Each number is 128 + 24 x the weight over its row's rms, rounded and kept within 0 to 255. Layers, rows and columns count from 0. Numbers have three digits each. The size before them is the row's rms in percent of the matrix's.

# layer 8 MLP down (transposed), 512x192, rms 0.113, rows 214-307, columns 144-191
093:096154159082090136129104110111117108112090182150114081153093137180115111108075151131139114104103106147097122136109106128122191147117103123118134
098:099135127127099120131147169136096124135140133143148151116129149158120165119137134123078092135113147139106172102125084117132174136140132188162112
101:132115155161125115126122116143104121087143131140125113136130123129128135114134098135105116151126132155141099097120141164189183142189155158147172
102:111138146100103140140167118146134150091124154129143166137092161125146109128136132114138135108153105156156132118120115131095110095068136155095125
102:131147114092183099083163158158136107117105113102104143124128144155114126149118133142141101106109153132124129088078140064129120126130109117124122
093:096100135141119130141167137099144147155138112120152145100131115099153164139125136111142113118099115118140120152089129126137127143130136153117074
084:117132131129128132118116156136103114142118125130147146107118132145120116132123112139169096084118153124147115162105105151140202127178155086102128
104:138155127121111149130154118143117107053121141100108121153128105111095105145141142158119101098147146114130104162132103168132127126055136126130136
105:142128133113152120120145140109119141108095101126144117121174122119165117115104147134110145087154081159114070173112126179124132126128161132138090
095:088093119105151100115084101120116187151109112158104105067096144163162132138114111141103124097131100115115090111118139135096183100120166131123127
098:093129091138118144098132177114119177127134142182139089110188113163139151104123169126108134075126169135152117114115120155137078151143086108119110
095:120136117097115137158142166101120140151132109149122129160151111111130120140138136146139128088111163136116142095105084096123183123089146139100151
090:065141149109156141151118120155137091156107109126161086139108116094162127093100139145125094156117145137129104123099139119086111126134122107097128
098:100070135135102146148123156171158118107131138086137111107143127128134130119091104129110092119095145126165121128160095153123117134135154117140133
108:124141112119152181134143111155136144173148115107109151169115134105130157117143136140110124102148133083166106142089094060152131140148123150144082
094:098103116114125161091163121144151136138121123121113149110076108075147102160132147110114191116131122134121116098138167127137105123137158092116146
092:156167137121119137098111130087137123145135156135133141149173118117090109155087104132108117138119128133168114066118167150118132142117105109113115
103:072122118162099167140142112157151137149150123150158127098088127077133125146130102148171167134118118109143143116124132104131117115105112131125099
098:100131090147128138151108136134172139136153110141145121100096163105131096113115101153084168096105094096077111152137133124108130136114147135104121
115:102136130110101128131078153161150120144114156097139106095112152117125150132098101119087113107119138102115115132156126087105148153152093117166107
112:138102114152108143173143131152117134130138131108081134109091090129156109148133130137116146112160157157107143121128149117109163115133115108100117
097:161110121134136110117114149106132151121156107127161132087121165129158125124143149138114167102099124124143132147161143159108129095177107098084143
095:142136120117084169140123150087110113117143167126159176147121144117141140120124162092096144138112155135104131148076154129124141186188093104130156
115:140139135106137139146124115147151126105083090165159105141085092106161153140138146130107130114135115163128104136123103157100135103148153143080123
094:123106147103180116110123096126100141108137172168105137087090117157156125127117142149133127121104093122153140127149107135102162133169135143118149
102:120133126135120147148098113120128169103118103132112134119108089110129112126126117164132156142101102108111118116136125141159086109155108142123102
110:136095120120081153119110099173144133141107116135108154134118123161128099128170109144120140139121155141149113101146104110128120101146130142112166
104:149099107143149125140151135170169119110127103155123133098176125151178121079142146121140152086129079121121167147132144109136170094151165090114113
096:102133115113146137113120154169110070156141108126071144126185151131148184129084151116145127125106129128141168133115136136129110157120131162151119
099:160112157125175142131133123099096094144096132116116125102087150159120114121163141132159121158143107139107127150128109136131142100146138120137159
098:146119147124120096125102096148114108154114151182152097088139122105151089107119155082150126103153136076126101118141130129079091110099131108129116
104:150150135102161122100080097114112138107133166107098135150136105154099160171130123136178185084129122166143119139102145118096134099126135143188135
094:093108153123160122121106142094137141117109116150117122167099160145117137162117112131138133135135126116159128135090134203124130131091141109090149
089:130150153161165142124127135112136126133137159104146114160141118101105081115136087150138149163131146141124156088109116118103105129168145097142117
086:155115146136079113143113140144132165096136117103150167112133153128125163141161123147129154178127101127153136100131133194126125106133162108141108
105:149112147114092128114124079145097140154109129123154147117143109122167121155121126135175102104106158151124153114104150120123092124092176150086169
097:076107125136100146133145159097160147119158133134176174104128124160136144133120094149136097110141081171113118110088170120075107137138177120123141
090:106119113158105142094118133121131094160137162156103082111110164108102122151172122159138102159152134103169147124132157170144075103192118149130143
097:131123127146122168146176123164118126096116089132133118108110121075108149161150163185140114101136142154109123138114121185130133172170096174146146
095:149121089147141124085152082131126163138089090106113126116115134115134144141114127164103111164110147090124160155112142123135120137093146104123119
100:144108104148092070138107098121124107130084169136115131129100133134120171159134157140163119136104141140136157099109120082091163154141081143131134
095:126083147118145133154175077107128125113147144133155182118090123120154160134127154121153144096132118131113143130130163130161135135176088145135140
099:151136106109157120139126165093113106165132124139148142133071179125120133153145137143156162117155122139079139150164135124175160092123125163104125
100:125124103125129099096102146085131117116103077116112150146148163155142130147105139122129107126111123102087106138119127098102121119123125146148115
108:129134123125188128121123102119154153102121117127116133146114133139071137132152132151108121136107124154124124158109133152153159097166156154121130
098:136111161128112129114118163155144115138133135159129121124150170134123091113121112137148091114112101153111100143115125145188089134089137152143112
112:077125134102165090103123103106066146127143164135095115107121121127107124072162118115154157093151124142136124107183112148093132090147119120126120
104:138132111135137096152099103166122128100126153164104073128132122142122131130132101121125145088138133170115112085105170090136101142151133136155126
089:152133154118128106166139124127109173096127116144176152149118136143158076127087137148130131129127126152116168105081147100104089112099093153114130
099:081133115134110159102195076163116078118130118144142098115169141116169137131108116136138122112145150098089121100072153090137120151105090161117112
094:103114079109115139123142133109152122091106127139117177090171120116108180125139143134129160132126121149105141107177118112118132120179119106162155
110:118117125135154171154143114077136107130138128116104086123101095123131129142134110126128116133065134138116105123116126151116118108132111122144091
107:153147130127138144144152167133140152107167073159117156101147091168159103189147118127130142136149148125100167137109129110153144099098114139129135
104:149138120146158186111106135131117105119175124103092140155112133138121121120107148142107134135152122101116130117148091082130125118141141049141118
102:110135121134097137139072141174121095131125132137107144105105101138137136147128162130138126129133131118100159086110136153126131158165132138125126
099:130174089134135107155108148126159113185140150163136146078166135119107139165133133110142124162139162150164116086109174147163129142092126130134117
099:071122095143140189131165125119131074155129131138182150141137094113113171097109127127096143120105136125124133106133125104118120105159101147094116
101:156150110142120132083108123113131116129110166137142103119136077126143115145161140137160138155136140118082120149153101126136133121140139057147166
095:171115121153140120135105090137156161090112119150171137138127101111172123117125146157118151196153124107086120133122129129120121139106107117152100
110:129060107127140154146129068140097077143147157100158125156098118130107123125137055114112101143095138146113126113106122111118111132146126133109088
093:100135164149165154106166150127087097136134121148152159106120099140140152123186089095109129137126125127127120160141127113150123146128151104082149
095:131142160117154141170118097094138119144170169158102154094145155151124133109135067143120084183146118157142124161122106111123134149138154089092119
108:126113108130168155126126054141162154144128148116143122120155160178181156155121149118106116136094167122175119102104133116148086128132127121178117
103:120095143120127161146124136101132136113138180093154134085166110097115145110172156120068187142117133091131116141116135108078173112107139119111137
087:166114156165097131107164141147106158131167106127121088138133145130099172137131089164123134103092117076133088139141133117149126128144152131122121
097:120107110105117128160136131123135123112167112123136165129107114074125144109145157117125144104117100101145157142135147138155138104142105160091119
100:125124162077172105110116184181146102127131141136130118113152106126187152124131126112158108158181127150128080151079104160127137115166107099130143
106:117140101123148135147103177132142213106123083120135121088089146104123119111101140113152074110142150110138152130150081094152153127118137093122143
097:120117107100142124115133145113152115140148147111123054154107125130158153127130143112145163100155145106104158122131156128163122144121164106087144
095:115124141104109145146164109142154107142097178133170153175135147163112082128118112154120127175094106155116099086121114148110163110134111106127108
101:102102106120157137176116091148096102129095153130178140159078165121105124096147137124192148126135130133082115165082129082171188130120115138116163
101:149134148120165085118130121094130116138135123106098092152119149068097101111131114170083126134128126149138121118078152115085136134095123122138133
100:125133157145116165089139088118133092122143152141136162110097101136124112120142134099146064091138175113102116151056164102146138155155149117142140
092:121132126117157101083130137146101105092107106120127079133122140129148134088154153115160126160109102097131101146116178141137158143091128128134184
093:100158116122112145135085128106118108079131125092109089102185160098155113148117151151140137095108161131141137111132127081129145129111093121141115
102:182126121164131126101147130109130180118119124111143142099166130146106159178119121091164115087144132139098131111131128149143155124107112141119131
108:132127079198149141165117136127116151109157132171091136138147107121136136109140113107133129130179126135134140112143102104099125186174106155087132
097:129131120096148135152082128182139157118113139110101096135151148103122109131119101121144131107132121127138089119124128130125140144127144145157153
107:125113100121184148115136121162130139115108141103105148120098143154102109116071151178132142134095117137117116157109135111121064150197138144103128
106:110135124109113146131121098115104155075107123131137093134153125134119114155134149150136105149100144129125138203127181130117156157098112133168086
097:167140095142136147143147081137106103132158120120146123058081121121133128140144113132160127160123124150142163148100135126164108166132129134103131
104:106194153118089125106117131151139128105136138165114133141093144102123126148125097141096108121125154097115131100149134076142145098128083119114152
094:107158178121142153083124115144136152096089119132134159113114121093096091083140085143159127074111085113106137168106140086192131066156089103119159
095:117154120099114120161152153094166121183127143104149130153119125120077173111148116155129131123162159112172136132124134065124116121137143114143139
094:152156142097123106102162141172129139113110146152152117123088096129114152128114162083140146133160108117103144142095128098112096124135112166095147
102:123129095094162097112097097127096102135125180104128093120112142142131117119100156136090079067134129127122099127184117166104153141081153141122141
099:074087138174173125129097078131160143130164109093116123145146152139135149099143130157127158132104163088132135126144136103115148126105119105135095
096:117133137153144113152180107135114108169106149083115103130130126143149120125093137108097118119089081149100106117145127178126116127180116156122115
099:136153162090118121110155143118146113083158140165181111121122152116153114106125089140117097150132120125164143125123156154127089101125098113143145
099:088162130142124111142166053150168141097121143143155172126081141133157152131183157097136125114097112157113133122139108137142115127115098176147132
091:159137119088135133110132140148091120103115139168152122140126132094110133146128103116124082117159138166119089155125145145099126149108131100104112
104:176149142113117151111149150084171127176080119155142124140154106144140144118105122128130128131128096144165117107091100142118137122126127137116136
092:133170121085109146103138130125115158107126113132117127143144174135116124132151155137138092145106188168108145172089138139151147131134094101111091
106:107150110184134144072109120145131135084122128118124180149108130105136134100104122157138159100148135137082132081145131133113137148087129193114101
# layer 8 MLP gate, 512x192, rms 0.12, rows 215-308, columns 144-191
098:131128147153125135139110129151098144106127105136089176157127162084105131149138150121109141133128131129129074114133130130110128139134143130075126
101:152151167136137121143129118100124131067139144117111073136110112139128121127135120163147168124139094124170118128144141091153115101148135133119111
096:119067093137149109141090107122122123123184105129150094133081109142127104144122064154150091140107137117125103144176098118160126186151117122133136
097:108145150135115157175090135105137108155137108180096126134114115113118138152120097108124140138117117096131156195115135111129135149130170140129154
097:177117107143122067137072127101112098104126151163151131142143128109117098142145143127116112128137129092142131157158109148129119121104122124086159
093:135148162122151109200112111146146151125133098124139119175159105123151137102121138133098150155171088143055146147130135123105080155116151136166119
097:106109083137154159133127141089109140071103098125086125121171080147183081140141129149128150125139132109133108120123149139126119097127113117105153
102:123171151146125074142121136124168131137128117112165151137135110142097102156106115128132067116126108166122123116105116116105139120157121134164140
093:115089137103121121091136118122097149158153122159139144113120118131161139136112136106137102147125102106128094130117123122111148100118164096146114
097:138085147133188150121129138142148130151123122149136115101164139104144107127106120160169146129134192123091112113093127130129111116136131130115101
095:128126128172126117169108118160118095116176152121116124122140146088069126171123148122132085077149112142150171148128102146107145150152140134130156
094:162109146123133144097161137118150126094145122105093124141122161118152111124127110148141083144138148116124123117107146110125141131128140102126142
106:138140081089113106153120153102143119140122130115175151159151145149147129130140133121127124118135167141152184146153142134144139117155187100147131
105:128119096132106135135149118133142128068166163095114092095092096137136139112169149149105178135126133142130149135117154164123116124129141089125136
108:102139140110126177196113147136140165131150155112164132119129119134117095121098115121127127140103118064101100106104085127149126136141118158123112
097:109120124120125098129133154167139088180118122113129167087160131161168104164102131171126136123118150136143168135082141094112131153148122096108131
099:153101132111161114081110135130114123142089095144124151166182138157077119136160116105119113093171119112125113124107131146115116110126134105145137
092:185124116103071104152119094127128117121100097131119130138145138160129099116102166162121064126108146145115127142130137156126159149083124126130130
101:172127165124136130143114159123124121110101121145107079156119137175127172164121142120183127096133153116115103152094089128128107130109159084127111
097:146125126160145137122128116170126117148148115065101151129099156151147143170091161101094110134133104122105152125149134113122134082123133125112146
103:164108120119140126073084163112132178080128109142140109108162155120146091091136074125125118076160122107086102096117147117089083171113119141137182
099:151181135110115168157119141062124077127128135112149155131164100125135176128118124111093154148094128103140128129134152106097127153134082118087154
112:170124086072084109095123147144091115132147151127136124079161137193113111114107134132135160129139137122134139094091125088142140154142115118091129
103:064134134087121129121162133106111159102099105087162124128100138113159102137163132205134116176148153171121120117181137092145165109114168118116128
101:156118159085148139118126116136127086105125118150140103158122131145168106131132101130093102100120128120123127141172129131131124133150099129098142
096:133123108123124174144158135134096091120149106141143130162126112152133111128092091118127175153120086143120122084079125148122118131107120094177127
103:105171199150158158184139121142121140114118132150122121147143117118135141170152105126127143124168113127158135135118115103124138135090136182142139
104:129134093086169171097134184136120099125079138171132137136121123122151146113106146178114118156149148142178124132102121109166125123101133111169138
094:126108096145119135129119127089142116121174076129153128099154167073133101174134149124116144101113130170119104124123132111109097164126117132150114
098:112138096102143170145173131167123133150203124147125128117142126125147116115112153112134124142151158158119105083119113122103123096098134142095114
107:173123152191140122122131130126112098073104130109141130091109100175155119150119173141102093096087100076097161083141129135104124119123121148105106
105:117126162138145142109124123141143164151130099134118126105089085144142101122135109148146122148123157118118171147073105161131156140168114118096156
091:172178197154151111136103129103145145143109127160115149124146120080120134161152110106124099146126099107137133093177122126066150100158129077122106
096:129164115107120128216146097124148155156121093115137143118113110124123133103116123096105121171114107090155101128163090135153115107096136141132142
107:100135151157135106138103123154146108090106111164157146102144114150162093138137132134152116154132111131147136110110134066160140158163132109103177
099:108114155166142141144168128140144101101126148115140078094082166141137129162133080148125123121129134110169138141094181102106180159109130118147122
094:167064105115148076112120152127094134121163099162088134157134139147129132148127101113169142159138096163101112091127079094145123163117103066082135
099:152168133147102169132162129168102118153151114135109123126123101167114172084116163165133124137094165151121129123124106181110125129108148091096114
092:157131078138152072108102114120147101105123137128158120101100119109132077148134141174137115137133110172119191118150116091143166130105135060141106
111:128183107129121155086096147131087109096126149166134119128128127155097139154136080139136112122114137103122126105161128127179135102156119126129048
108:154140126154109134129149111116162112126144113096136093132165149146114117151115089135127080129178133134106161123137125124112091155110108148160123
091:189111138105105148130105138146124124140095156118117092100107134099087133142165123124142142150091103166100165141115129146142183171121124135095120
103:144125158152135150142155140162096124157125161106116115114189124115145074139119121142114138109109143102146149154165143161140148138135144129120159
102:126165112128157159138115112174161145167127107103140158177110146118144137141125085115158092139136152156091147112121098111144163125106155131111114
101:125146153142089131143168160117146148162186177162113132108157102171144144108119150144101115130153161098174182107124144151140131108137115077116125
116:077147123150161084121152192131102143141137130079110100135171089123118140094167109107119106097157154091173143122151157121094100106136084103124097
096:146164134145167104151125151121148153115145136127119114089156093153155096134095142190128122095076184123152121131169143182137108175136141141157146
094:131168129158099129155059146140130155155124091154140108133168127151184110161143096107104087139147146121128133146085132148136105129102158110153176
107:116128083079120121111143094116167130118113085108137137149166133113114133113149093149152146120135138111154112144087155114076095132127177115133098
096:092109168143111083163079129132146090140115116105122144179153117072129126145117144112158123156079152122120101086095130168138167143129171133107140
096:126096117160138129115134131097130117164124146102102078109135137096124154148133134166101086127114135168125108121166155123130130128131103132137086
093:166155111128170147128125126163132150115146116156072109083140150099161131139158113110120139185110178098165173128173141096149145109141121165151127
096:147123142081150148143083101121139168111161174119137163115152162140117165110146154163069110127129143102161127092149116126139166121148152120128108
100:144082118100127151155145101105175094107099115123107106164093124105154163099158148117130133112155134113164109131120118118109170127167105092129146
100:135147135186106139125126160111116097107140114117108135158140123138128101132088178116128125114141143124135098095121163106135107148128097096126120
102:130139102129119112110134159110147114096092127105167073114169139179177119125149158169081117107100140131145126109168134151094117109145132134112145
096:114110141099132129131162133116166155110133142107154117122096137132139137134130115088146126122118196115136150106149113134119147158099118129155125
091:110087109106092146133099158131133085135132129126155075099176126130151079148157089099151102057135153180121112135126138079125097121106131067126135
097:098162153113100160149175119168138130130142134145126104116154085152134093099154127074098124137164141133165144157108155113083165115180113128103123
098:139158099115164099125136180105163097108105132111113125103141158145117112139119178159127093149153116124132136150148112136102123135136113111164044
098:119121152146130142172089140141167125109119092132125151189124147145132127105153081168131114155136165139099100146158115157191134114129168085096125
101:109108121102137118137137101127141162165160190134113111125113151170153173143100119142138113113123101122152147129106129100193130142078114125136129
103:136136146134121111117164102131143130139072092157116119156131110167159092150089111143138073128158139143129144101155143128137094174115130125135131
095:113140179098151121180125115146147106120126105149153126103117126106149137136168143093108119175147135128122158177119107099160150129114107127141166
094:147141133103129099154110112108142181082126155137105116140188171114111097160097108119103145157083143130093142140152124102144108082089105156081113
100:126159103182110146090151109091163152108120090116140122121140104086093102120131130120109178098115175134119139165130140145126134101118123161138147
110:085130106140153143110106082116115123130156133171089132103136128117147162121145080155071114167152109129106154130146116161118128112154118102131080
100:082131116151151120084130132128148156138116112126130128124100112086136146150107106111114123102123154117108172127133121124128175153096100131141087
104:142100112107153134149138100146149122163153096144129129119116149108087052114114116145172151154121150140134110117169097105125135118150158106143113
098:180111092117149119145090165096146129127137105123138120122113098142160148130139150141143088105126189152097131099157133144134120180150147137091108
099:106121117134126125107164118132166150110117128156151149144162069169148155143099139136146129155117139099137127130142116150113122159155122131119102
099:081109097112139122118133119163103130121123116143201115118124117128135158134125109143110136133117118083085140135113114168134175148105106124142120
101:158113132126121130124121094167133144125092141127162146117132097117133094154119133075149097112086101129098104136175134174147110135097125090172102
101:160169098153189125088162147111098138135121111145118127144109127122117115124149140129157099095151094171117063127111123095158134105109119122150142
096:123128157148141097074131107156157101105134124167090159133143129103109102102113089129093128079110113118065075113102132133113072126098109170140127
101:146108165082148126096194139170126125177143114142133104141130148132116114097141119101121153119140132140117123127168155149141144094116161136167133
101:119091118121149091109146152100160117152152162111121151107103116139151135114128200147148129112097125148114160112121150111124124149101103123188110
108:138158152140127131134120115140145111171151132155139119129142098151160155076157086101107121100135177134140108115135107122106172127075140116127144
109:107135116168080145165136099118122135100127142140119120164175105128139141174176162148145116114101129125125095135151150153131151086138138120089077
097:122148150124145127097141127150080134128149143119139126096156134102140117106133178131135138138156124150122111097126109127147103150148144164133095
100:150149133144160150110134100089118099129117149130121150132190111127101103153151117096117156131092141121151079172111132111140141124101116158131135
107:094092114072099094109096116119153148102144102116149120113123154125117113147102117144180116090101131148110102128138132146139121171154108100112094
095:117171153124118092115095105109100056170123104136125104107185139130121192135128126126124166139170108123119103134116115140149178105142136141141138
095:143103135154162111109099141168144106110132134154137126149082142106117121142123158093115134161149108175096130142132144137161145138118134152150132
112:084110115109153106129121097152149090120128085099172092101089069132096096123117149146094160129106142147151127144152111191147118135083147136130123
102:149133150144105131131142094102159121121161155152117179113154111134114124098170141123131131094163099144127177144109152111114133116078125063119067
091:158166187110096169148130125140136152149185198156087142135138110171108136088116114153134112112111148140126110127076169094085151143108148106145146
096:104115141150127118119121155138137156136149101149121148146113139152120136120135061200136132112127126134140087093146096112113148134151147162120169
100:140124123151183125114108158119104095099105123162133129163138116128108136128166166136077111092144104111157125161129163129116090127123107135155103
098:153125112095107102103113141159115120126126154099107119122116173120087130078103113123121112153093124147093148123092103137090082119117111118079112
097:116136117107147098138070109156090094155151138085122113107082116090104126153142150157124105139143144151134138150138072142148120127121153109133113
087:161131142108114182140118149123156115087105139152099149137106143168141112148129109166157131142116115127094161086135066103160105115126123105093104
095:113140125089149082174151119115165147145122095147116134096148068155125106159109141105116108140124156132173155143135138120155136098111113110182160
098:114146077167142110098137198119115141150135083101136169157103123146142159142125121178157101157152167147127156125124168140157138083118070168130105
# layer 8 MLP up, 512x192, rms 0.119, rows 215-308, columns 144-191
093:121100104142134141111124113105153140071122132082140127145129156105142133110112079121151151160148141127118118117156143130092094132123144092148116
105:114137136112096119148134134126109120145121103136171159081145109124108166161124091098130125133131113147116128107108079106074066123126127101146124
102:145131109114098124126144113149155104156109157104072131112144147129102136132148143157130132143097170170113142096130113132061098136132109134149153
097:121196098143137117121123164092140159141117134142093138134101113116124163137139101137157109104169138103146115139099102178121134114078165131120101
103:122167091112148107146136114159094137153125099123072144129151127180097131084141152123117133138148132137150133181130120132112115136161092108148126
094:130153087142121133079142092090134130131143113117110108135099137146130136097127142147136155162101108135112130107120125131101112139084124145138145
100:136162104084154102110136135109112120158108170127147091152068123132133085095133100108090097128095089124120117167153119129155139117159110096106095
104:111143113121139116141124160116099091093085143156117123089087070105099101126139122154130086120139105108171091113126128200142144138131131126122104
097:103098143077115144135156139138126106111140117120174095156135126154112117111151145165122146165101130063106144131133122120130134167157115144125136
102:134161100119156119090089108139115147211148119135135138170141142129111119172118127122104120100164105087118114076142095100129159096129134136115120
097:095108144160171104105117095122101135153084147093132128133133115101153115156105112125108135128128152140118101138170132130145093138100158106128112
092:110154127120117127109130124089150144147129116137117133121106124071117145159106143085109098128101090112115116127110081128159125095109138172122108
106:118141102120175166128116172071124102118110141121128108142144090091117131112116065135108102116164163149123130103184092122102123120119142150133151
105:152147108143045118125130112168124114086124105136151119138191174113163104120141126116148108130108127105140115144130140101144121113108145128135145
100:111147121083122163137137094122125131126140090092140133161150136122133151140152132126093102116152095120132109111112100154103149118064131133152086
097:120078142093109106098122148138098122103122080126135132086125113113132135080163115129134135148179107181124117149092117136142115112091124136094152
109:127136098103110089102112133148135140077126083142134109136177114133097094134136161131106142142132087127144150142136119185139150152159137142156120
101:105140098103107130134152128153129126146154143135131123176100109143146124161139130098098117155159107209133146147100135095111092138134126165134155
109:139147134113103115129145139165144104133107147102095128117120168188136135114136093112147132137116112116105117118142122124130149114092137118094142
105:103123144110164089144138104141118131119177140177118169135121120134150135145143154117073109123126118150108153146129129145127161114074157132120161
094:109134144134114099121130119168179117137116144078111114146143131098167124148131162122128139099123097141148145146158134130135137113135143148138138
092:111130091120138120133133079131120122107109129124159128128139135124160149132097106157137113145095108117166162131128113124127126136132127154138111
116:176144185144135151124173114108111140096124137162086130124117098125119131167121143108146169106144117112138151131130145144112076127121124104121126
095:137122158124120148115092110119101142102152144122129092056138132105123134136140081131122119127141149149136097145088121094138111121141102131123162
097:126147123136120150111147125137115130149152135154105094135181101145170146135190109145158096124149111168162127141140142140140114107084105149127137
106:154126170132123099117145082135114085106122130105132139101187155140148133156188120105111108162130139153128150147169161124116098106108109139127147
101:119091139124140091103148152109132127097156142128145094134079129138103112125135114164121152100137145128089100164136093098112119187129127135129133
101:132162152099139153103155139114120129107155147139170132103132112084152162113152134138100126169127141138139168153142125149136112105148142135117113
096:133146087111085163137129126161129149108103162144127130129131104119119163116131120156089131079136134162161066111107166144165145135116106136163099
097:106109115110108130147133094117115147142130147080136115156160161128136162153130077102109139084085169116145181171089093118088160155129139118161124
105:102102160110055077115154138115114107095109137117136120113156129149134122129132118106117147149163144071119126142152144104094111152180124065146140
095:114118111105104124135114109111154154145128092138112161100125096140147106104156143127094157128156155120116124160119084154187152107151119158143119
095:127115115119143122144121131136121141105103119108129150081132160130100156134128149100147124112112116132162124145163129085173151128091094138129126
100:129120160116161142116141134124127132139116115109127166125108104147129128107118111137149099136132139102110135140136072133166128125082099107120117
096:139138129139096151104149049156105122111123096110114151141156113105124170131131126065088131143129127183150104156147144142090170157152107171124117
095:155104137156140116062103105102091142149115109154083093155110137120169137145153146145120105131138117153104117115153095103169133121096095144124122
090:136136120131131100077148156122107129090124126093108162115096190098122101098113186168104123113111155121148151129137115144136103155087145140082147
105:168134159107151143084123172124141131157104117092138137090135126191095165119142110116126130145088103090124165169127127134119110104141138136179141
099:112182132153106214170169117097117174124143108122130148153167125121128093135110129087110134120102132143121112107160082117120095103169119144157066
107:102078148150113139148120155156136124078148086091172139140083134102135091156149153159132157128133054107126173121123129109154108140119135143137128
108:157143137085057136161141181117134133134112170121118138131132113117127131080138079172097105133107137111180120137116145104127164120129154090127124
100:098098115105106146133121141098144114082143108148084131107152111140120174146160079130085139149132152097130111087136134140131126136157129126123133
101:119131135079106160154111138142118126155124150124154146115090112128144113130093154129157139118152106150157121141157156093094134156137167075093156
101:148097196136145152110103109136172136116098105132089073133126116162096167135153100118146141108092102140119105127129117130162120094100116110104137
102:163143161206103125119111130110131115110096156150104131117169148119143151149119155138099113101139107132116116159137122093134132080101125112127125
110:164106106111155127123092128119163135152109125165191157119126131148138134150097158115127142102145146163101112147090118114125144159131132129089163
099:145141071095096160095141129108123110165126144105144170142100144100125179109125147094154132156133111134140120155121138118084134080127158122115119
098:143136112115119104081159089117185143139134145116065140104145118131099169110143166147089104162141101109090143153172142142107164155159135122134147
104:112141104140144132144124122120127100134123150114150105109160134111123107085104147094117118132130142142106158130154170157103154071129128116136177
093:148108144156149137170150101125116130142162119121133093154090152140125109145151107125124112125118145124180147142145125160141083152072179128116123
100:125123130096099062084145134196122124101126142141103116116155165119125140111133142111122102131168100096138146123094133125133117082132140096123147
097:137155094120154150141140166104109130145144127141135122125143127134146108158158128147123141158127159120078104128139124152135151066149129126121158
103:111099139147076149133100135101156090109112161166104183152156125120111155104130101128132136108105135116136140120123133152100137136149109159105124
100:109134128122156115153126179104103130132100103115122141154174150103145099146100114151025155144107158126139140146126159120139160143105119148104162
100:147139122153100113155136083111081140111135124124137144121131130146119138134093121146114132132121138115136098132125139129105104167137149164159112
101:129151083104136148140173153175134160143087130157116131111138136123109141126148122099141148125156109111153128140094156158108169085142177112147107
099:133155155126094121116157145146121152148109114128145122137159152081181092121118138139121113146122109161153153117098187160129116133144113129117082
095:155162136111120117150123091135112105130142114104092118119102133132130137112122074132133163093110110144146134105129140109108121080129149141140117
107:137128111098141127114144133164119145100108144135093129194135156103128161144115125126137149119134103116144124137125122111081122133131117137063119
098:154119113102102103189137115097148125163094084164167124126100146138123117145115145164138134145102157124083142067116124105105105143128138166131109
099:088115086086114122125126121165168156136081130134097077151117089096135108092123143111102139077093140137116064126129099100163109110129115129148137
109:139156163152121126117123158166111139125080129149131143087141122131104170127154107110149144079132115114138194129159102160107153141072136113169162
103:123164084140130087101129145111111124126125098171120094140056177144111154142117128128162085145153110169099117153172129139131113145098132121128133
090:140138117140116118122082135071125150151142128095161157119116105131142114105174129177146143182148133137079146085122133091128122125097117068142105
096:128132129113159124144155116101128098145127137150157139163129084167174077117108151082133077138065118121111098149097102145132157126134101144124121
097:132117093114115077128154104067099149148143153094127165163129103135107147080157138118152113096089155146097153136125147086062126119103169163117095
105:071089170060137157120104110140129114105152185096103131113118109135164117121111135132137123152064134136174142128084174143132126174113093124113150
089:171123128097125125109114098107144132130125111096120148128178120136127104140118133137138092147113111140140152119110123127107176108119110134130109
102:165127128142128136100192133159110129134156106152123098126113142145135143133162165148112129106167111107101118100149122096135100136132107171094117
096:130147137150137109119164117126189151107145132121132149119140122153120156130118153128103157140141170117115080106127139120120123141119150128131132
088:154111118089099091143104127160107109081162112174165040133107141144142126113130136159140138096155074140117139138158095194155132122133150084134139
097:132153093128122112115104117119099120124089093145152137138172145150111152161126162086116118141134109166161115133149069128135071075123101113131114
100:159138121143085137103113102092079154138116142104156170146150144123145117123077124195078109089150156134126130134128120197143138104136145150173094
096:106160116097130110127161096158108121132122165206147143117104107166128152137118110138111142150137139103151175112100143151098110124130102134101111
101:135132074089121105176111111128118131084119109135123113159165152144131137166137137128132106167108166155168109131136126140151119125116173115098119
110:138146091126135109098134145165175171113155129141139135157149122086117116071090101127188117117122122073138121104115138111058142086127122158168130
094:136167128082105124110114101095145148125088174110128117162121144122112095155103118162131094146113157103139136152138134137161102114136099120111106
106:091093107103131166126112140145141138088098115129073134137120076114139137162130145106083091138122113163145135122125147140104102122127118132109077
108:116125100119100147124157139159137098126138121117142146159105110149113196114129092107096159139144113096157122152170142104135114131162138071105133
095:142123085146113110106100153128118137129135132136092098125127128142099119107121079089120132120144108189109162144135155163148118133089090114122113
101:105113088126112107128113142139139092147138185154086131124140112118129154114134086133099136108114143149127157168110115120113139104121107140092153
105:096154147133149151133110122111137145118080163116155140134118130121122113156156107117169114120132090194138140090160135114132111078127080122085146
094:114157157142139134108128166142127108154120179100134081094088153087146101136128137109131138129119092115146099105130110120137139132145101156128149
102:128046129141128083112092170141127125140106139125115094169127127138133160145175116129128148151133171123167142113157162092184152134136091128173140
118:179137118105111113098161126130146176068176128144168121108136127124130094134153080134176115070120123111153116144123159164134122087123168098072160
102:147118144126130146147119129130116170138090128119104130128106162122104148138163157144131154149121166154091122133133083139119113093122181103154172
096:127152117113135135123112127163176154113133131150145136129129147100128109102161155112141168158125159127176155151136109107108116124117103112154161
096:133112126146116150163144137125205124115096136114118094139117137138129099154166127142113148075123117099102144163134120089114128091124120096138089
097:128135132125190115135102155204134101159116115120112101132109086139142126152138106123120119128156167129136111129162159131172119140177152131100101
090:131097162150099066140159132101121164120130067125094139162133119143155141083117161144104119108114132106088128104122094137149124131151107157146132
098:111130134141141138112121113132162138204135146119149161145120138117148153151102146158110109143112123134145127102153101110119127100156139115140121
094:103092073184120146178115114130123105179140120122127130091123104136127135138070137101111137149158126111157150118140162099117100105091163162156129
093:164112122107109137099122094103113119089069121175119152110072166089168107118119114123134165154121108114139114160124126166158127131120117165125145
095:146127116165158150131091129119107098132192148146108108150093147128163083150117127148147096121102091138108129146118103130083136128184108100098148